{"n_kv_head": 5, "attn_scale": 0.177, "grad_clip": 2.0, "doc_mask": true}
Each number is 50 + 10 x the weight over its row's rms, rounded and kept within 0 to 99. Layers, rows and columns count from 0. The size before them is the row's rms in percent of the matrix's.

# layer 2 attention key, 160x160, rms 0.112, rows 88-131, columns 0-159
195:48 53 40 57 42 42 51 49 58 46 49 51 60 64 51 49 52 45 61 47 29 21 40 53 52 46 62 67 55 48 48 38 40 46 52 25 46 44 67 43 43 52 67 60 65 52 50 68 51 59 50 65 61 41 55 48 47 41 39 52 53 54 48 44 45 55 44 45 52 66 60 51 51 63 54 47 47 47 62 49 38 54 49 45 58 52 45 49 36 62 56 57 47 68 54 48 49 58 55 53 45 47 51 70 52 66 35 47 47 46 48 39 57 57 44 47 45 51 44 50 38 41 62 41 34 55 45 75 40 40 47 39 45 54 45 86 49 52 49 45 44 50 35 42 40 73 56 41 48 52 76 49 48 53 51 58 43 22 50 17
169:49 59 51 62 61 50 39 47 60 47 57 73 51 61 52 38 62 30 48 43 36 58 59 55 40 50 50 46 45 57 56 64 44 50 56 65 51 60 44 39 63 68 49 18 84 57 55 28 59 58 49 50 47 54 48 63 47 59 38 42 49 33 59 52 41 64 38 33 44 61 37 48 55 51 55 51 48 45 41 46 57 41 53 49 65 47 45 34 63 42 66 58 38 74 50 41 41 45 35 50 48 53 60 51 49 58 59 46 51 57 53 57 39 51 51 58 42 54 30 50 52 49 47 48 52 54 31 64 48 49 44 60 61 54 45 50 51 45 47 49 44 43 37 56 43 44 61 28 46 49 59 44 39 42 24 44 37 25 55 48
212:54 51 40 53 50 70 47 42 52 41 53 64 40 45 49 55 36 41 49 45 19 85 53 47 47 65 38 46 51 64 51 39 50 47 31 21 61 53 54 55 41 47 57 57 49 74 38 58 48 63 48 41 54 63 45 32 50 68 61 45 53 59 43 63 43 36 51 52 60 63 67 41 41 48 56 61 52 48 76 46 41 41 53 61 53 61 51 42 67 46 41 65 48 48 51 41 45 48 61 70 45 45 49 69 41 40 43 47 41 52 51 35 54 47 56 43 45 57 38 44 42 49 55 57 52 50 32 37 59 53 41 57 45 46 53 38 42 56 57 68 57 53 47 51 23 55 62 59 50 48 50 47 57 47 58 60 48 45 49 41
192:59 52 61 48 52 62 50 49 63 41 52 69 52 46 44 39 35 52 49 58 48 60 51 43 50 35 24 54 53 42 52 52 56 59 39 37 39 37 62 45 73 64 44 29 69 51 39 36 59 46 51 50 53 48 42 29 60 48 85 48 57 47 60 65 57 57 35 51 49 57 37 49 44 52 60 54 48 50 58 52 57 52 55 50 43 42 44 53 58 36 34 44 70 52 54 52 65 61 61 38 53 55 40 83 52 45 49 48 56 50 46 49 42 57 37 56 55 58 42 48 45 44 48 38 45 47 42 60 44 54 43 52 52 43 48 59 54 52 41 57 64 52 35 53 63 43 40 53 48 47 38 59 53 57 41 60 30 11 48 46
198:54 52 47 52 54 45 51 52 37 43 48 42 45 52 47 49 51 25 56 52 72 46 58 36 44 45 53 31 50 70 54 67 50 50 47 58 43 52 34 54 58 68 61 45 50 32 35 49 48 89 51 52 54 53 48 62 50 44 57 66 42 43 43 38 49 56 49 48 47 55 29 51 56 64 46 44 55 52 39 43 53 51 54 51 56 43 54 55 53 52 52 58 64 38 45 57 60 47 95 51 51 42 62 52 48 46 49 48 49 53 52 54 27 47 46 47 64 46 50 40 34 45 52 49 36 53 47 56 43 50 42 49 54 51 45 27 44 45 53 49 50 49 17 43 63 77 39 58 45 49 45 59 64 50 57 57 44 64 49 41
235:47 54 40 59 29 48 52 59 55 55 48 78 51 54 55 41 48 62 53 51 69 37 37 45 40 46 35 37 49 25 54 51 59 49 46 51 43 57 47 36 59 54 47 49 31 48 44 54 55 52 47 55 45 54 51 46 45 35 54 63 56 55 33 68 48 51 56 46 30 50 47 37 54 45 45 53 46 46 57 48 48 54 32 49 51 53 47 42 43 45 54 50 90 70 49 38 58 53 52 36 50 57 47 75 49 45 58 45 56 52 47 75 70 59 55 58 61 55 54 47 53 68 40 51 49 50 63 42 50 48 53 41 47 44 54 59 37 55 42 47 41 44 37 64 59 18 61 40 46 43 55 52 48 44 78 52 54 40 42 59
204:46 48 42 70 32 56 43 53 63 45 42 46 53 52 46 54 61 65 56 53 48 49 40 61 51 44 41 36 44 60 54 40 54 46 49 51 40 47 18 63 62 58 49 49 35 52 48 36 48 53 48 49 44 42 56 52 41 68 31 43 48 60 35 52 48 40 55 64 34 60 43 44 47 51 45 58 40 45 64 49 53 55 53 43 46 52 57 44 76 44 35 39 56 41 40 60 48 71 38 48 46 55 52 39 53 61 54 48 53 55 54 57 42 38 39 45 42 47 80 55 50 57 46 41 59 45 62 54 43 51 55 52 33 48 47 71 45 53 41 49 45 48 29 47 44 93 65 53 60 54 53 40 52 56 59 43 41 67 48 71
192:27 47 48 44 56 64 53 46 58 58 55 53 42 49 64 50 42 41 53 49 46 58 58 48 39 50 46 45 58 55 55 49 49 58 36 41 61 44 33 61 44 55 47 39 52 72 36 40 48 73 61 33 49 55 54 41 55 52 45 54 40 39 57 53 50 43 53 55 37 75 45 39 46 52 52 43 54 52 46 41 50 58 33 48 51 40 47 42 98 46 41 59 39 43 53 56 48 56 73 57 46 54 32 36 49 43 53 40 50 57 50 36 63 50 65 61 41 57 51 53 51 43 44 43 56 56 33 38 50 49 50 58 57 46 59 80 51 40 40 59 49 53 48 67 74 26 47 47 45 49 53 55 55 55 53 53 34 62 48 39
023:46 47 56 60 60 44 40 62 49 52 36 43 58 37 54 59 65 70 54 55 48 44 43 58 57 79 51 57 41 24 40 72 38 58 44 44 41 57 50 24 42 60 66 62 58 55 61 38 47 49 51 55 52 41 39 42 62 42 41 27 27 41 69 63 51 60 52 37 77 43 49 48 50 60 37 53 75 63 62 48 43 45 56 47 57 62 52 39 39 52 47 45 38 57 51 42 59 55 42 46 43 60 55 54 55 50 47 49 50 60 44 33 52 49 45 33 46 60 52 46 49 54 45 69 49 54 39 47 55 59 55 53 43 56 37 64 55 42 49 44 36 63 76 54 42 54 61 41 55 42 54 58 50 57 41 39 49 44 49 55
027:58 63 47 53 54 57 28 63 52 49 46 33 52 46 51 72 45 62 43 57 38 40 39 61 54 57 39 53 37 41 40 64 48 51 60 58 34 37 62 36 63 58 63 42 59 53 62 42 52 44 55 63 58 35 49 52 54 46 49 57 34 38 69 37 35 50 51 25 69 43 55 53 50 55 54 57 57 66 52 50 47 72 65 45 58 52 51 54 54 61 22 43 45 46 46 56 49 57 52 49 57 47 35 28 63 44 44 62 50 54 44 49 74 42 37 41 55 57 48 42 54 66 51 57 54 49 47 62 64 58 57 67 47 61 50 68 62 30 49 46 46 47 69 59 36 55 39 45 54 44 45 49 56 51 59 39 44 62 36 48
026:60 52 54 39 54 64 32 51 59 54 60 59 47 44 39 42 56 58 44 51 53 63 50 70 55 54 37 38 48 29 53 47 48 58 49 36 44 62 42 32 56 42 58 57 65 50 59 32 57 37 37 57 49 47 45 50 55 56 38 19 44 40 69 63 36 54 56 40 52 47 68 47 47 49 45 42 60 69 64 47 40 55 65 46 46 51 41 36 53 53 51 36 49 55 44 37 42 43 33 55 51 55 50 57 46 46 43 52 47 60 52 41 50 45 47 37 56 54 47 56 67 76 53 59 62 56 30 56 35 48 48 54 60 59 61 62 75 55 45 45 60 59 62 33 33 63 52 58 63 27 54 45 55 49 45 35 53 64 59 56
031:58 50 57 39 76 64 62 47 37 53 49 70 45 54 55 41 40 51 58 46 47 36 47 48 40 61 34 28 29 44 68 36 59 48 54 60 56 70 66 41 62 49 61 47 62 46 54 47 40 58 45 38 49 43 44 46 50 66 55 52 53 49 36 52 46 47 40 56 56 42 45 31 45 43 46 49 50 57 70 60 47 39 34 55 44 42 45 64 49 42 56 42 62 35 58 40 36 23 37 57 30 50 56 49 36 47 39 65 54 64 55 45 41 54 55 48 60 62 55 45 37 37 54 49 44 39 47 56 49 55 35 49 39 43 51 48 46 63 50 44 38 47 49 26 40 58 59 62 54 29 67 49 58 53 48 53 61 68 63 54
031:72 39 62 50 63 58 45 53 61 62 32 57 60 65 47 47 76 59 42 34 76 63 33 53 41 47 47 33 45 49 47 57 53 54 72 58 64 37 56 49 68 57 53 40 61 55 67 61 55 66 56 53 44 61 47 56 55 48 56 44 40 36 41 47 47 43 47 53 38 46 41 33 60 41 39 54 51 52 57 44 55 32 68 63 38 56 62 46 51 40 50 47 39 42 40 56 44 57 48 43 52 61 54 47 58 53 59 54 67 62 63 43 61 43 54 32 44 57 70 44 75 44 56 56 55 42 43 47 56 45 50 53 63 42 48 42 50 40 67 61 48 58 40 57 46 65 56 42 57 56 58 31 61 55 40 53 61 63 51 55
047:53 55 59 32 56 43 43 58 41 34 49 57 49 42 45 40 50 53 44 62 55 63 57 43 57 57 61 55 37 49 44 62 36 55 43 30 54 43 73 40 37 54 55 41 64 47 57 60 47 59 46 36 44 57 41 60 34 34 64 28 56 57 59 54 60 34 37 33 56 57 57 49 44 58 56 47 54 62 36 40 38 72 59 47 41 39 62 61 47 65 56 42 33 46 59 49 51 22 56 57 50 60 49 44 49 56 63 54 57 40 48 47 49 57 47 59 72 52 43 50 38 52 41 51 44 49 69 43 62 38 62 40 36 70 66 43 51 45 41 34 61 54 51 60 50 46 38 43 59 34 56 37 59 66 58 46 44 49 33 53
053:54 56 62 51 66 51 55 55 49 33 41 47 51 50 45 70 59 54 48 70 51 51 52 34 46 50 68 50 57 45 57 58 40 55 53 43 55 32 53 42 22 44 46 54 42 51 43 51 52 53 69 44 59 56 43 30 64 38 58 40 66 59 51 51 71 32 41 55 46 51 39 45 47 66 50 50 61 65 50 41 37 56 27 45 46 48 43 41 56 66 45 45 47 47 41 62 61 34 52 52 37 40 45 37 54 57 52 49 57 52 49 54 53 56 47 56 48 53 43 37 41 26 24 57 35 60 72 56 41 61 65 52 35 54 53 47 34 44 48 40 54 39 48 46 62 57 46 67 49 61 42 62 67 67 55 60 36 56 33 45
034:57 42 54 63 56 61 48 41 57 49 62 41 54 61 37 29 47 48 47 60 50 28 51 60 52 56 39 55 50 61 46 56 73 46 48 46 40 48 66 45 42 35 66 40 63 41 33 49 54 27 40 70 44 42 51 50 49 46 43 45 47 55 46 55 51 62 55 57 42 39 51 59 68 51 64 56 36 36 43 67 66 47 40 58 65 48 53 55 41 70 51 46 50 63 57 49 62 59 41 62 76 53 29 62 49 56 47 43 46 46 54 50 50 61 42 33 58 37 49 43 47 48 44 39 58 60 47 59 65 57 61 62 42 60 38 69 44 40 57 48 64 39 43 53 41 48 44 56 54 42 30 47 44 21 36 53 38 43 48 48
050:50 61 64 28 54 38 38 44 48 47 55 66 49 40 47 48 37 38 52 58 34 51 45 43 56 52 51 43 41 67 56 38 61 54 45 44 48 37 64 44 41 43 46 51 55 60 45 50 63 51 47 41 58 51 42 36 41 54 31 38 75 65 55 55 38 35 47 33 44 61 53 52 52 60 50 53 54 34 61 52 46 61 46 47 65 45 59 50 50 69 42 65 38 56 35 52 54 40 50 69 33 63 45 59 44 65 53 64 46 50 60 42 50 52 56 50 45 59 48 38 25 71 47 79 39 30 58 35 47 62 38 54 45 58 49 56 48 34 48 52 53 54 64 34 47 63 53 49 54 38 59 45 68 52 69 41 55 51 51 44
048:47 49 52 59 44 55 59 42 68 42 49 22 38 40 35 69 42 28 44 48 50 54 65 32 44 53 67 51 47 47 53 65 31 42 60 53 55 51 49 65 31 70 41 72 44 65 52 62 41 63 59 47 59 38 46 46 63 37 56 42 45 39 54 37 79 55 48 55 39 52 46 66 55 45 52 35 71 43 49 34 50 41 43 48 39 55 54 49 54 53 58 57 37 40 51 50 66 56 75 56 45 45 39 37 39 56 42 46 45 43 39 50 47 41 38 36 47 59 56 53 58 44 61 40 38 63 44 60 57 53 56 58 65 59 47 38 43 48 35 54 44 45 50 50 45 57 45 55 41 70 48 62 48 41 49 56 38 53 49 43
055:45 49 54 51 71 74 59 46 48 39 44 58 42 57 45 23 29 47 60 37 47 46 67 54 47 39 60 54 75 56 39 56 58 51 49 40 50 56 40 57 48 45 59 60 49 49 49 38 41 58 52 52 50 43 52 41 50 47 53 52 39 47 54 46 42 57 39 68 61 72 52 43 48 60 51 42 55 52 56 57 53 49 35 61 51 42 52 40 61 29 58 43 41 48 55 32 48 71 54 33 63 38 42 53 55 34 48 58 48 55 53 54 55 48 37 44 50 43 56 45 65 37 53 32 67 55 28 75 37 45 52 47 50 57 32 59 70 66 57 54 44 49 48 45 62 58 53 59 33 60 45 47 53 36 21 57 47 55 50 53
058:24 35 43 47 49 53 43 48 49 51 38 61 49 51 54 64 53 69 53 56 54 46 43 50 50 39 50 47 64 36 45 36 50 42 69 37 24 49 42 57 63 51 45 49 37 35 64 44 44 35 64 58 41 52 70 64 45 48 55 72 36 53 49 53 41 56 63 64 53 55 46 63 44 29 44 38 51 76 51 58 56 40 63 45 36 56 50 60 53 27 41 33 62 53 62 54 34 56 53 47 58 56 48 51 46 46 47 49 50 46 53 42 49 42 61 59 44 42 57 56 59 46 59 31 64 47 54 49 43 35 40 36 56 32 43 49 62 59 47 58 47 50 38 42 60 56 47 34 60 56 47 60 32 55 42 41 65 39 65 57
064:69 60 51 49 51 52 43 35 61 31 61 75 39 64 55 39 45 54 47 56 57 56 49 37 35 50 38 55 52 66 39 59 47 51 47 54 59 52 52 45 42 52 61 33 47 55 56 54 36 67 44 52 43 34 45 43 57 56 52 38 58 55 51 52 50 47 35 39 50 55 61 24 44 46 56 58 53 45 52 29 44 53 55 60 64 41 51 46 43 49 54 47 45 58 50 39 48 39 56 51 20 38 52 71 48 47 65 46 64 55 42 75 49 42 53 53 46 68 37 44 63 65 47 42 62 53 30 64 59 64 52 57 60 47 53 52 42 46 45 39 44 46 41 50 62 33 59 41 24 46 58 52 73 40 58 64 43 40 56 54
065:34 46 54 43 55 40 48 46 50 50 54 34 42 34 47 59 35 41 51 52 58 34 69 48 55 34 68 57 52 61 31 58 46 59 67 58 58 44 44 56 31 53 59 70 60 46 45 63 35 49 42 61 49 39 63 48 49 43 44 46 56 49 52 28 45 52 54 48 64 50 31 72 60 68 51 39 51 58 43 47 39 58 64 44 58 42 45 61 49 54 38 37 37 33 41 56 63 51 55 47 43 49 27 29 50 65 49 57 37 38 50 59 45 47 49 64 38 49 54 55 52 34 51 33 44 54 51 77 39 42 47 52 67 45 51 66 62 55 52 39 36 52 66 54 57 63 46 55 50 60 46 65 39 60 42 40 48 50 57 47
062:39 50 63 42 55 32 53 48 51 47 36 25 46 47 42 66 52 65 54 55 65 40 35 53 56 46 51 49 44 52 45 50 59 54 57 35 51 54 64 59 55 47 49 60 48 22 65 59 42 36 42 58 55 39 53 49 42 47 51 57 57 48 48 46 54 50 56 62 50 56 43 72 41 37 41 42 55 66 42 47 52 42 55 36 40 44 45 76 31 52 32 43 66 43 57 67 50 50 48 42 46 57 44 57 43 54 54 47 53 29 38 47 44 54 44 54 64 56 55 55 54 34 48 39 52 52 57 41 40 28 44 55 46 33 50 72 46 52 39 43 53 51 53 24 72 77 58 41 56 48 46 66 49 70 45 46 45 45 65 49
083:59 62 58 48 50 33 45 44 50 44 60 19 46 50 57 71 66 49 41 62 58 60 53 39 50 52 49 43 45 63 45 53 39 63 46 57 59 56 59 60 49 49 34 44 70 55 50 57 48 46 46 43 36 58 39 51 50 45 30 34 59 38 48 50 60 31 43 35 38 39 47 49 52 52 57 59 59 39 44 47 55 68 77 46 55 48 48 50 49 66 47 64 49 62 55 61 65 33 40 47 42 70 48 45 57 47 54 48 48 49 51 52 48 58 47 55 62 53 40 55 31 49 31 66 44 38 55 43 51 57 61 65 36 50 62 49 34 41 39 42 64 49 76 60 50 65 71 52 48 37 49 46 65 50 55 52 33 42 42 47
029:32 38 65 46 38 50 46 54 51 57 57 55 45 45 54 43 64 46 48 54 41 56 69 57 51 31 50 67 51 44 53 61 42 53 38 26 53 69 52 63 61 47 51 70 55 49 57 47 54 43 55 64 50 40 38 48 49 39 56 24 64 47 60 55 51 43 53 44 50 57 55 66 39 42 57 44 43 47 47 28 36 58 47 45 49 55 38 50 48 52 58 43 30 63 61 43 42 54 51 45 38 75 37 53 54 46 33 65 45 53 46 38 18 45 60 58 57 56 52 66 46 66 47 69 49 57 52 64 48 46 63 47 56 38 47 40 63 57 25 44 59 47 50 51 48 26 42 46 43 44 47 53 38 53 33 41 47 47 49 43
065:38 43 49 56 34 48 52 44 76 56 49 62 57 50 66 52 45 60 54 54 40 65 45 57 41 26 58 50 48 34 51 33 53 43 52 59 48 44 56 61 46 55 55 36 49 53 45 49 66 31 47 53 49 40 50 16 45 46 47 43 54 56 57 56 48 51 57 41 27 52 50 52 44 58 49 47 36 36 65 44 45 62 47 41 41 60 47 52 65 63 58 41 68 62 47 58 45 68 69 38 36 61 38 52 49 65 43 40 42 64 48 55 49 57 48 48 52 67 60 52 44 48 40 40 42 55 54 55 43 53 48 52 58 36 55 82 53 42 53 51 40 44 53 73 60 31 49 43 38 34 62 40 40 50 64 60 35 48 52 61
071:61 41 48 54 45 53 34 49 54 40 52 47 55 58 31 61 52 54 47 48 37 65 47 60 42 56 42 36 48 45 60 55 65 34 61 45 35 38 40 42 51 46 58 53 47 46 49 66 52 39 48 44 66 72 46 62 39 81 46 61 52 46 36 62 46 39 67 62 61 48 39 45 38 38 44 63 44 40 37 57 57 60 41 53 63 60 52 51 70 47 60 34 50 30 32 59 35 54 54 58 60 49 40 44 43 47 50 44 49 63 57 46 35 56 51 42 34 44 66 48 40 69 40 39 57 47 63 49 63 56 57 47 37 51 52 33 54 57 70 58 51 49 42 47 31 53 47 72 62 40 44 59 51 54 60 41 62 49 48 64
059:60 51 39 61 56 52 55 36 39 34 48 57 63 62 54 42 65 52 52 50 67 40 52 45 48 60 47 49 45 52 60 63 66 41 57 65 43 35 38 38 59 51 55 61 48 32 51 60 61 48 37 53 55 51 39 51 51 46 57 49 40 46 52 66 69 61 47 47 51 24 39 52 52 35 42 65 48 56 39 58 55 38 49 63 54 54 57 37 31 41 82 38 63 64 50 49 52 50 29 47 67 44 38 71 45 64 65 49 57 59 43 58 52 67 51 45 54 55 50 36 42 52 43 37 60 36 63 51 58 48 59 40 51 62 50 45 28 53 52 57 37 40 44 51 39 76 51 55 52 58 40 55 51 38 60 61 52 39 43 61
072:56 51 55 31 51 53 66 45 53 44 34 26 60 43 50 49 51 66 52 46 58 49 34 51 53 58 45 54 39 53 56 49 56 42 54 43 51 51 61 72 65 59 30 49 40 42 40 42 57 38 52 54 51 44 41 38 57 53 58 49 61 49 55 70 55 42 68 65 32 48 41 49 44 39 45 58 40 49 49 56 63 48 53 47 31 35 56 70 48 44 44 28 56 50 55 74 61 62 32 52 78 59 48 36 62 42 47 50 50 39 57 37 71 55 63 62 66 53 56 49 50 40 32 59 52 48 65 38 43 61 41 43 48 53 50 57 67 51 54 50 54 63 45 30 50 59 50 63 52 49 41 67 55 52 38 35 51 60 47 58
057:60 54 41 35 40 47 45 45 60 46 42 61 57 59 45 40 56 40 53 48 54 47 57 53 46 54 59 49 52 37 64 48 34 29 58 58 48 44 34 46 62 57 41 78 42 49 64 56 55 51 49 47 68 51 57 48 58 40 39 59 59 24 53 44 70 43 65 37 23 45 43 68 50 56 52 30 51 49 57 56 47 58 46 46 47 57 47 40 40 44 34 49 52 56 50 50 54 46 39 41 36 43 55 36 51 65 48 46 45 50 38 60 67 43 54 66 47 54 57 70 46 48 35 41 51 54 70 47 32 58 64 50 54 50 59 45 50 53 45 53 58 66 49 62 56 53 57 28 47 70 61 66 24 62 38 51 39 53 51 44
062:53 53 33 33 42 56 50 46 42 57 57 56 50 57 48 61 48 57 52 45 55 63 60 40 51 52 48 60 42 62 27 53 39 61 47 46 56 39 51 54 43 64 55 60 51 68 52 59 36 48 43 38 38 51 49 27 48 46 41 25 50 46 35 62 60 57 44 48 55 36 48 35 65 55 44 55 61 51 56 35 45 47 56 53 57 46 54 54 59 47 34 42 59 21 50 56 32 57 54 53 39 55 49 54 39 47 52 41 42 34 42 55 30 44 53 51 58 57 44 54 64 50 64 60 48 62 53 38 50 59 50 43 56 56 50 44 29 51 64 51 69 73 65 50 46 64 61 67 27 40 38 52 62 50 63 67 61 74 40 53
036:44 51 47 50 52 59 52 53 46 36 50 45 59 49 42 49 47 45 61 52 53 58 64 53 54 63 45 49 66 33 49 66 55 41 50 64 32 42 60 62 46 60 46 47 62 60 54 60 44 50 52 53 37 46 39 58 41 55 44 47 40 42 53 32 47 51 37 58 53 42 45 61 64 54 44 47 54 51 49 63 71 40 31 38 50 25 46 53 64 51 70 58 48 60 54 43 57 65 70 30 67 62 45 62 55 63 54 54 44 51 54 47 36 59 40 31 57 38 65 36 58 37 66 53 53 58 31 70 49 51 62 68 47 58 21 53 51 48 42 44 47 41 60 42 52 63 56 53 38 31 47 62 60 32 39 58 45 57 44 58
050:55 52 45 58 62 42 45 53 38 59 34 43 49 47 41 51 58 59 35 48 42 37 43 34 54 61 56 26 44 55 52 53 55 42 56 61 62 56 48 52 46 63 63 41 55 17 49 54 43 53 55 44 53 45 69 63 60 63 35 62 55 45 46 46 54 49 48 46 47 36 35 49 66 51 51 73 46 53 56 52 49 39 40 75 60 55 43 52 46 60 57 61 54 61 47 38 44 40 59 38 67 48 51 58 44 35 60 73 51 54 51 51 51 62 55 38 56 45 47 47 52 41 55 50 51 43 47 52 46 32 46 33 63 57 39 43 44 52 67 43 40 41 36 51 40 56 70 50 43 66 76 41 46 22 44 36 64 49 37 43
066:64 43 40 60 52 51 45 40 44 68 35 65 40 61 48 71 53 53 35 48 37 48 60 39 42 63 44 47 52 44 52 40 47 37 42 66 65 49 47 42 47 61 35 52 27 40 48 55 59 50 58 55 42 29 56 41 49 38 39 59 72 56 37 42 66 50 42 51 40 54 55 62 50 55 44 67 55 47 61 58 48 39 28 51 45 46 38 26 57 54 50 49 56 62 43 40 48 53 55 47 45 37 60 68 54 34 55 62 40 51 41 70 58 48 52 42 47 54 43 59 56 38 57 54 47 53 42 42 56 51 52 50 54 53 40 30 38 51 68 53 48 52 31 74 49 53 73 44 56 39 70 57 36 39 55 49 36 52 40 49
059:33 45 48 49 42 52 63 47 45 36 61 36 37 42 51 66 44 32 47 56 59 48 47 41 63 56 53 34 34 59 55 56 40 46 57 43 58 64 39 59 31 48 46 47 37 62 53 72 39 73 38 36 44 64 44 50 50 44 62 58 33 46 47 51 59 41 62 58 57 45 58 62 50 40 53 38 53 50 41 51 42 43 51 52 58 48 64 55 52 58 63 50 44 27 39 56 52 45 66 64 54 43 52 30 58 62 61 28 52 33 48 42 45 40 53 38 52 45 53 51 54 48 58 57 38 53 47 59 68 37 55 66 51 44 61 38 61 47 36 58 43 51 54 39 35 51 39 69 63 47 40 29 50 55 63 59 61 73 57 53
047:52 59 57 50 64 40 48 50 45 51 39 44 63 41 43 43 48 63 48 44 51 40 55 58 51 41 55 51 44 33 35 54 41 50 58 59 54 49 61 49 65 66 51 51 46 33 52 54 46 41 47 68 34 33 50 48 52 43 43 47 52 31 65 28 36 65 42 49 36 52 45 50 58 62 50 48 51 58 36 55 57 69 60 39 33 55 30 38 58 57 26 53 53 61 49 64 40 47 46 38 57 38 58 37 58 47 54 45 52 46 43 68 70 62 43 58 42 46 46 54 58 39 41 43 34 46 43 54 48 55 51 51 69 59 40 69 57 47 67 41 55 53 53 76 71 48 59 28 41 45 61 52 47 61 38 29 37 56 53 37
069:54 54 53 57 41 53 39 48 62 68 59 79 37 50 49 46 41 58 54 65 39 51 43 57 39 56 38 42 53 35 67 62 51 50 49 40 55 49 46 42 59 69 25 51 57 67 38 39 42 58 67 43 53 58 42 60 44 52 64 64 45 62 43 60 47 44 51 45 52 51 38 46 48 35 46 46 54 46 59 47 43 54 40 29 29 44 36 46 71 34 45 46 56 42 52 55 55 54 39 64 44 59 29 44 56 54 52 40 44 48 58 58 39 43 59 56 73 44 64 63 52 52 57 62 66 53 59 49 46 50 56 57 44 41 52 67 40 36 45 71 58 62 31 28 43 36 39 46 47 34 43 48 44 58 60 40 46 48 51 56
062:63 59 57 50 44 43 42 70 59 55 43 45 39 40 59 56 49 40 50 46 44 51 55 51 36 53 53 42 53 57 63 31 55 45 61 53 56 51 57 34 32 54 35 68 66 65 65 33 42 39 74 50 59 33 51 50 46 66 56 62 59 50 50 30 47 42 57 64 66 62 58 56 40 63 54 48 51 45 61 39 55 55 55 68 60 44 46 63 63 63 53 58 66 35 63 30 44 49 58 59 41 59 44 35 46 52 25 67 40 63 38 41 42 21 48 39 46 54 48 48 46 43 54 58 54 56 52 54 53 43 54 48 46 39 63 60 48 37 46 42 54 52 55 37 56 32 44 59 56 37 58 37 47 47 54 51 40 57 42 41
066:48 63 45 71 50 42 45 55 52 35 54 38 49 64 37 43 57 49 59 40 38 35 55 42 53 45 44 67 66 60 37 78 57 53 60 34 51 59 54 52 41 50 45 60 68 55 44 50 57 40 47 84 69 39 38 53 38 45 51 50 48 48 60 42 39 43 44 63 43 56 48 43 53 52 42 64 60 60 39 55 34 50 50 40 48 43 50 41 33 48 49 49 53 53 58 38 40 41 43 56 57 54 47 62 70 46 46 57 47 51 37 47 53 49 57 53 57 46 34 48 56 51 54 56 57 55 52 71 46 40 58 43 57 43 64 55 56 41 35 35 46 60 38 37 62 44 40 70 29 68 37 72 47 56 43 55 41 35 40 34
054:59 44 62 22 61 41 56 54 65 58 67 42 50 60 47 62 48 61 48 48 53 42 60 60 48 61 45 65 45 34 51 61 34 50 56 45 48 18 70 28 61 59 40 66 36 45 61 51 71 45 39 69 52 49 33 44 58 32 61 56 59 48 58 25 63 38 41 45 40 36 45 65 36 59 46 51 57 44 65 73 52 43 51 51 53 39 46 38 37 50 49 41 50 61 51 44 58 50 57 46 48 49 55 43 54 68 47 47 42 38 39 54 50 54 48 41 48 62 41 52 62 48 44 53 49 45 46 50 42 54 48 64 59 47 55 37 54 46 49 42 48 48 43 51 56 50 48 41 57 50 44 82 57 48 25 49 52 59 53 54
022:41 39 59 44 51 54 64 44 45 49 46 52 35 37 48 47 43 59 50 52 47 41 18 30 45 38 67 40 44 56 65 59 63 47 75 63 51 43 58 50 54 53 56 51 37 59 51 64 53 51 44 32 65 36 53 63 64 47 35 50 63 57 53 39 52 38 37 48 44 68 44 33 59 51 44 59 41 43 66 41 23 55 44 57 40 63 63 48 42 46 34 50 41 32 49 72 51 53 37 59 37 45 50 52 49 48 44 62 49 49 63 40 52 43 63 54 48 66 51 58 42 31 47 55 55 57 56 64 43 32 45 53 40 56 52 61 59 65 40 41 54 57 53 43 51 55 49 38 58 79 55 56 55 52 48 52 49 38 58 42
031:53 27 56 41 46 48 59 34 57 48 36 58 56 44 60 47 46 43 62 51 54 64 52 42 46 33 65 48 57 77 56 43 63 57 35 46 45 51 46 46 44 52 64 48 47 63 45 62 48 61 47 33 47 53 52 47 49 50 48 46 55 58 46 70 61 54 59 54 45 63 49 49 54 59 41 52 49 32 43 39 48 41 33 54 51 51 48 41 63 51 73 45 48 57 52 51 63 44 63 49 50 71 43 76 32 39 48 37 60 67 55 44 43 43 54 60 52 53 47 42 30 47 38 46 54 63 67 40 52 50 31 27 52 43 56 48 36 61 41 55 38 64 39 40 40 66 62 43 43 33 54 51 71 51 66 56 40 33 60 56
031:71 44 47 57 51 54 45 64 52 49 28 56 43 51 56 48 62 49 43 52 61 54 44 68 54 54 46 36 40 45 45 55 50 45 71 45 45 41 56 61 54 64 58 52 64 39 67 51 52 64 57 51 46 34 42 46 49 54 41 36 42 26 58 45 31 42 57 32 60 37 48 56 58 49 41 54 55 65 55 44 54 47 58 39 54 42 57 36 41 38 47 41 43 43 54 38 46 41 36 45 35 70 51 49 53 54 56 65 46 69 58 39 63 42 46 21 45 56 62 51 58 63 62 57 44 34 39 62 51 45 47 61 54 46 42 47 34 43 63 53 38 51 50 59 26 72 52 51 61 29 59 28 49 49 59 53 48 63 38 50
031:49 70 52 55 69 43 54 46 44 47 48 46 46 53 46 59 38 44 61 47 54 41 52 36 52 57 31 42 49 48 55 59 48 42 45 49 45 45 54 73 67 56 43 29 50 22 49 41 36 71 49 49 53 57 55 47 32 46 63 87 46 46 44 27 58 54 43 49 43 37 46 68 64 45 44 52 43 57 38 48 51 31 58 48 51 33 54 63 47 49 51 59 69 59 47 42 34 50 55 50 46 44 53 38 55 47 63 53 53 25 43 63 40 61 36 42 57 52 50 54 43 62 47 41 48 47 51 65 47 43 56 61 51 48 46 43 56 35 68 60 61 31 38 52 65 58 46 36 48 67 53 45 57 35 45 37 48 53 56 43